config.toml
n_layer = 24
d_model = 256
n_head = 2
n_kv_head = 2
head_dim = 128
d_mlp = 1280
vocab_size = 4096
activation = "tanh_gelu"
norm = "layernorm"
norm_place = "pre"
norm_eps = 1e-05
positions = "learned"
qk_norm = false
attn_scale = 0.0884
bias = "all"
tie_embeddings = true
parallel_block = false
init = "uniform"
init_std_qkv = 0.0224
init_std_o = 0.0
init_std_up = 0.0224
init_std_down = 0.0
optimizer = "soap_variant"
lr = 0.00797
beta1 = 0.95
beta2 = 0.99
weight_decay = 0.057
lr_head = 0.00879
warmup_steps = 200
schedule = "wsd"
decay_fraction = 0.691
decay_shape = "linear"
final_lr_fraction = 0.0
batch_tokens = 262144
seq_len = 1024
doc_mask = true
train_tokens = 1125000000
steps = 4292
dataset = "wikipedia_en"
Each number is 128 + 24 x the weight over its row's rms, rounded and kept within 0 to 255. Layers, rows and columns count from 0. The size above them is the row's rms in percent of the matrix's.

# layer 4 attention output, 256x256, rms 0.135, rows 0-24, columns 0-127
size [ 88 101  80 105 110  89  96 106 111 105  98 108 107 102  88  95  94 102 105  83 105 101  96 108  98]
[[137  88 146 122 181 162 129 137 115 109 134  91  79 133 148 181 108 113 119  90 104 113 112 145 142 120 122 100 142 104 184 124  95 109 152 134 140 135 110 118  68 115 132 142  73 138  98 137 130 127 161 157 103 190 115  90 109 132 120  89 101 125 116 104 113 114 157 124 141  81 172 124 168 126 119 123 136  84 131 213 129 141 181 101 112 149  92 118 139 101  81 174 188 109 167 123  72 143 102  98 135 142 171 110 141 141 126  91 128 134 151 158 126 111 147 163 121 120 155 147 132 154 129  77 115 122 156  91]
 [157  87 129 131 128 134 115 136 119 160 142 157 131  99 151 143 156 128 146 114 141 131 100 114 115 151 155 122 120 114 142 127 146 147 139 108  88 132 139  84 157 146 128 105 134 124 145 113 108 135  54 133  89 115 137 131 122 110 151 178 118 161  90 167 133 163  50 151  99 160 116 120  91  74 120  91 123 173 188 115  96 152 130 108 115 130  60 141  83 143 130 117 116  92  89  75  99 129 138 103 114  82  96 176 112 166 139  95 126 125 153 112  85 137 103 140 141 110 120 105 138 127 140 133 117 106 120 101]
 [126  84  74 119 120 129 137  83 200 129 117 129 144  93 163 111 133 156 134  79 132 119 149 146 181  85  76 126 122 134 129 134 146 133 141  99 146 130 127 112 174 125 165  77 128 100 137 119 128 116 136 123 136 171 109 129  87  88 158 117 123 136 125 130 157 126 141 141 136 111 147 139 158  51 149 121 147  92 159 146 119 149 163 193 115 129 102  87 156 124 125 104 127 101 123 139  75 147 137 106  77 113  94 109 114 152 171 130 107 164 136 125 159 151 109 138 156 122 120 151 111  94 147 131 150 203 133  82]
 [105 114  90 147 136 152  86 158  85 123 175 132 130 156 128  75 115 134  92 131  97 107  91 137 160 107 112  99 107 121 101 148  88 116 158 174 139  81 129 106 125 119 123 169 139 102 179 158 123 114  97 141  96 136 103 103 133  95 143 133 106 126  86  99 120 117 109 145 168 140 127 103 125 121 137 170 132  82 103 156 140 101 165 113 125 171 140 159  66 112 133 125 140 121 107 106 135 146 134 111  70 112  98 130  91 143 126 154  69 108 114 149 140 156  82 109 179 138  92  94 156 123  89 110 130 162 134 167]
 [137 114 122 163  98 125 119  86  88 104 128 117 133 148  95  81 103 106 125  97 125 117  83 111 163  84 152 101 127 137  68 156  97 136  98 110 148 106 116 103 106 109  99 104 103 110  88 114 143 139 107 176 129 169 163 175 171 113 102 152  81 130 129  90 108 145 116  90  88  81 132 132 104 109 177 132  97 143 133 102 150 139 159 108 131 132 118 123  90 179 133  90 161 107  78 134 155 110 104 125  54 131  92 126  93 134 137 142  93 126 115  79  87 148 105 121 120 153 153 132 105 155 108 110 117 142 140 169]
 [ 83 159 122 127  82 107 147 135 166  65  86  87 106 144 189 140 124 161 143 170 152 136 134 165 179 123 138 118 126 121 193 123 121 126 133 129 175 119  92 120 145 128 175 132 147 141 167 153 116 129 133 103 124  89 110 119  77 123 126 106 112 140  88  70 121  79 147 162 125 131 142  95 132 127 127 123 131 120 140 162 144  97 142 135 119 136  83 133 150 123 121 157 113 124 119 121 115 113 144  90 142 181 141 161 148  95 109 121 126 125 105 156  86 147 129 130 166 132 133 102 161 101 136 126 142 163 130 164]
 [128 125 171 137 163 140 125  81 107 149 133  91 122 117 160  74 111 118 142 113  97 148  95  77 103 165 119 100 127 137 122  95 147 136 101 155 119  66 116 135 161 121 137 128  86 152 137 151 138 143  87  90  58  94  97 183 116 140 143 159 111 127  91 145 115 154  92 134 123 172 107 107  92 118 150 102 107 117 129 125 160  99 151 176 167 157 101 137 109 117 123 149 126  64 133 119 132 144  99 132 121  90 145 136  92  99 195 100 119 149 165 160 103 163 108 161 115 101 117  88 103 103  82 128 154 150  97  91]
 [149 105 135 138  41 144 150 148 156  87  67 131 161 137 143 117 146 139 121 109 104 115 116 123 131 134 147  90 144 116 109 145 131 126 176 120 123 175  98  97 120 114 155  82 159 134 129 113 120  91 124 149 119 126 172 166 128 156 147 129 140 124  85 105 171 115 158 109  97 142 138 133  97  99 165 116 148 120 170  88 112 139 100 171 107 122 144 107 122 113 139  92  95 124  61 140  99 141 209  98 115  98 138 129  86 128 125 141  92  84 185 160 132  99 121 144 184 118  67 119 111 103 147 141 163 119 125 119]
 [102 155 169 120 126 138 129 129 135  96 137 131 113  94 115 143 141 126 118 141 126 173 182 118  98 138 163 142 168 171  91 108  85 128 117 149 112 124 171 168 149 116 122 102 171  98 102  95 134 133 148 152 176 104 148 152 142 132 130 119 208 147 163 114 134  71  99  77 164 130 151 107 144 153 126 103 173 140 114 129 105  97 116 127 111  95 125 122 124  61 161 124  99 182 121 168 183 159  69 127 110 148  88  89 104 144 128 141 128 132 146 146 136 104 146 139 127 142 110 133 159 102 128 114  96 120  99 109]
 [145  96 145 100 139 160  89 104 133 136 129  70 172 139 131 156  76 130 154 121  97 133 139  84 112 140 103 130 110 142 127 146 180 120 140  70 125 155 175 136 137 161 130 145 104 166 141 108 120  89 152 125 125 129 129 106  97 109 163 172 156 139 143 133 142  98 143 111 112 163 143 128 100 122 104 110  98  47 149 121 145 136 105 142 130 128 104 100 134 111 156 118 105  94 153 125  85 122 146 154 132  66 142  76 198 166 114 109 162 189 143 101 124 121  97 126 104 136 101 118 134 165 158 134 163 123  70 118]
 [128  96 128 154 101 167 103 124  76 152 159 134 140 138 117 144 149 128 102 157 159 163 179 141 141 135  97 135 127 154 123  90 129  93 119 128 173 110 130 119  94 106 107 124  72 142 149 149 151  74 125 145 113 132 136 182 160 124 109 182  95 122 116 101 125 165 190 145 132 155 112  63 107 165 159 161 114 121 158  84 174  67 147  91 120 140  71 106 129 111 162  99 158  92 198 121 140 106 156 170 104 161 202 146 105 132 179 117 113 100 104 138 123 111 155 146 128 206 112 137 124 145 117 150 112 165 147 150]
 [111 134 116 128  95 129 107 141 124 133 176 127 160 110 112 141 145 113 143 112 110 143 126 155 148 127  75 151 117 141 152  92 105 147 155 101 133 142 123 149  92 125 132 178 116 101 122 113 107 145 194 201 159 182 190 144 127 153 124 163 113 145 155 184 168 155 158 120 155 134 137 124  78 128 126 130 140 166 138  85 168 158 126 107 113 130 133 117 140 122 164 104  96 120 168 148 146  76  86 136 142 169  85 100 146 151 118 144 147 171 113 141 155 124 173 103 125 121 126  86 112 124 170 148  99 164 154  82]
 [196 147 128 119 149 141 102 128 124 112 174 176 123 157 100  61  65  90  89 163 130 121 130 110 127 114 146  85 127 125 103 127  78 118 106 126 126 160 110 119 135 122 105 120  95 117 104 162 181 135 171 144 143 132 135 132 129 113 108 146 152 129 115 103 128 155 174 191 113 127 123  92 162 170 167 147 173 115 145 107  61 154 134 136 160 135  96 151 143 140 113 159 173  95 135  94 129 113 155 180 104 161 134 147 107 149 104 128 152 137 135 113 118  84 162 161 127 179 128 105 124 137 121 144 149 157 133 116]
 [168 172 122 116 128  84 111 117 124 141 122 118 117 106 157  98 134 163 143 154 127  88 104  82 119 158 123 148  81 120 132 161 106 136 125 152  83 120 149 158 135 193 143 150 123  79 179 109 104 172 117 161 101  91 147 131  77 115 205 142 124 113 138 176  97 108  99 144 116 110 111  95 121 120 132 107 141  93 118  90 107 181 118 145 147  94 152 171 126 117 137 118 105  77 113 206 110 126 143 124 191  95  87 124 117 150 136 148 108 170  90 146  99 123 146 105 173 101 172  89 177 128 118 143 157 158  58 122]
 [117 142 148 132  85 113 154  83 138 165 166  95 182  83 100 102 143 144 126 157  97 167 152 179 142 142  37 145 121  89 116 143 141 172 135 115 154  88 129 132 105 151 139 129 118 109 142 145 108 137 154 142 116 129 129 159 109 187 111 127 118  99 155 109 143 156 110 118 146 103 164 175 155 101 163 109 167 132 125 113 157 119 133 148  95 153 114 171 167 148 162 179 128 117 155 185 152 140 107  66 148  91  90 124 160 149 121 101 144 149 111 143  90 146 138 101 149 129 142  46 138 184  91 173 159  89 166 135]
 [143 101 116 122 120 108 129 101 161 147 104 101 190 111 116 125 138 172 179 181 155 173 131 115  97 176 138 122 155  73 132 138 179 107 102 112  98 117 155  91 144 116 121 128 143 138 157 124  97 136 112  98 119 142 115 118  98 123 150  98 128 120 100  96 111  76 143 114 118 109 141 128 113 135 125 108 122  90  82 133 107 122 117 129  88 124  65 197 127 166 103 141 127  98 163 109 118 134  99 134 124  63 129 143 196 122 121 115 174 199 138  92 139 143 119 117  80 125 115 129 127 107 108 151 205 133 137 112]
 [ 64 155 111  92  89 173 132 136 108 132 180 162 136 125 121  66 107  96 137  87  94 127 115  89  92 113 108 155 114 136 103 136  86 107  90 179 116 148  98 163 144 103 127 134 149 145 124 105 173 158 100 132 134 166 150 121 102 106 100 158 120  60 139 115 114 126  74 123 146 123 102 102 116 131 127 136 149 132 160  65 115 148 115 117 168 147 144 132 134 137 117 110 136 172 128 113 171  90  63 158 124 148 109 168 165 113 129 108 139 133 126  81 170  84  98 135 133 116  61 133 136 135 101 134 147  97 161 109]
 [122 173 124 123  88  98  94  95  94 113 106 149 158 120 116  55 150 126 132 167 113 151 185 121  86 206 140 141 148 125 104 139 124 108 100 151 113 108 136 152 131 150 103 105 156 130 117 111 119 129  95  93 152 140 120 180  96  76 165 143 118 101 150 144 111  96  90 130 110 121 129 145 101  99 109 145 120 148 109 127 122 142 110 131 123 105 112 168 127 157 100  86 108 158 157 124 122 120 111 120 167 101 113  75 112 120 115  98  80 160  91  72 131 122 138 105 117 174 128 207 101 129 179  89 101 111 137 133]
 [137 121 178  70 109  73 122  96 136  90  82  93 129 184  62 121 134 137 117 146 133  94 139 174 144 119 151 146  96 130 140 118 159 136 115 133 143  98 145  84 115 131 131 136  88 125 124 138 168 129 103 134 173 102 173 125 176 138 116 140 119 156 118 100 152 176 162 115 117 100 150 119 112 111 105 166 128 191 108 165 179 124 103 104 102  95 111  98  77 114 120 121 143 175 162 134 169 117 126 117  79 149 153 161 118 164  68 136 129 103 132 133 154 148 128 118 109 145 106 180  92 153 110 108  96  94 171 134]
 [107 127 131 140 164  75 139 149 173  98  99 118 129 114 185 196 152 164 108 117 108 143  87 132  99  61 134 133 174 115 112 120 138 126 145 109 119 105  94 136 163 139 145 115 114 114  84 126 111 103 103 113 124  99 121 118 179 118 148 145 148 141 110 102  97 145 161 105 109 119 118 109 115 120  76 135 110 148 129 155 146  98  95 121 113  95 140  68 103 147  93 145 153 122 119 150 131  75 144 120 145 157 120 133 119 148 137 187  70 125 133  93 170 144 140 126 106 127 143 163 150 158 151 107  96 153 129 181]
 [143  94 116 146 152 110  84 120 139  93 120 137  92 128 117 210 124 154 121 173 138  70 141 112 132 129 101 131 111 139 183 113  49  84 151 135 125 126 130 138  97 140 158 150 115 111 147  89 138  85  79 111 127  73 126 147 123 107 138 105 117  69 140  95 114 118 161 130 124 181 153 103 158 173 154 115 131 136  84 171 132 128 102 134 131 126  71 175 102 113 145 184 113  98 209 102 165 110 170 127  99 120 107 163  98 173 142 161 141 144 127 192 158 119  95 112  75 165  91 122 123 143 123 116 162 136 158  87]
 [ 90 110 125 168 168 136 102 160 161 121 126 124 166 139 108 130 191 135 116 125 116 154 108 136 172 121 120  91 109 109 144  93  99 131 176 114 124 167 126 119 145  93 140 132 113 134 129 104 141 127 113 143 125 132 117 125 137 162  57 127 119 124 141 125 128 164 146 161 161 162 118  99 142 146 143  86 125 151 153  87  94  62 148 162 126 101 121 171 155 124 140 116 169 143  85  88 139 134  92 102 104 148 130 185 136 150 192 118 210 103  88 143  99  83 133 138 142 152 153  76 156 105  96 130 121 120 152 147]
 [149 139 134 167 107 108 132 121  86 109 104 119 121 149 137  90  89 106  85 141 165  94  82 138  89 108  69 143 132 135  76 168  96 136 158 176  49 134 108  89  99 157 104 177 107  92 146 176 136 113 127 158 160 115 145 145 149  89 127 162 148  89 102 123 139 169 134 142 161 127 155 142 140  72 169 173 155 106 185  74 135 100  48 156 102 133 130 135 108 155 136 151 125  81 174 139 170  96 143 159 129 135 114 121  98 145 120 159  92 115  99 126 112 121 174 118 131 163 145 113 123 100 114 133 162 126 147 131]
 [128 185 110 149 127 144  77  85 156 111 162 132 112  84 126 111 138 178 123 128  93 158 156 128 114 129 136 138 171  82 128 123  89  93 127 183 159 131 156 188 141 140  81  90 145 128 142 168  72  75 109 111  81 125  94 143  89 113 158 103 130 112 136 122  95 136 108 161 137 149 121  81 153 156 109 143 126 128 105 132 102 110 122 139 139  81 144 191 162  56 113 145 130 152 103 176 137 113 199 163 136 111 106 117 162 151 141 113 116 135 136 134 114 165 127 107 111 102 103 168 164 111 121  96  87 199  97 123]
 [176 129 126 145 122 110 167 152 165 107 113 136 120 106  95 169 104  84 136 193 131 142  86 153 121 133 149  91 141  75 113 133 117 130  76  96 136 169 102 132 110  94 142  82 150 139 111 109 162 132 114 114 133 141 121 110 154 167 115 131 140 131  82 145 145 137 150 121 126 152 158 180 122  73 125 174 129 187 195 152  81 146 103 106  93 163 126  87 117 133 135 172 112 183 117  97 150  99 123 168 106 151 133 161 109 146 104 158 154 156 135  76 160 137 113 133 117 118 100 166 121 144 163 132 134 109 128  96]]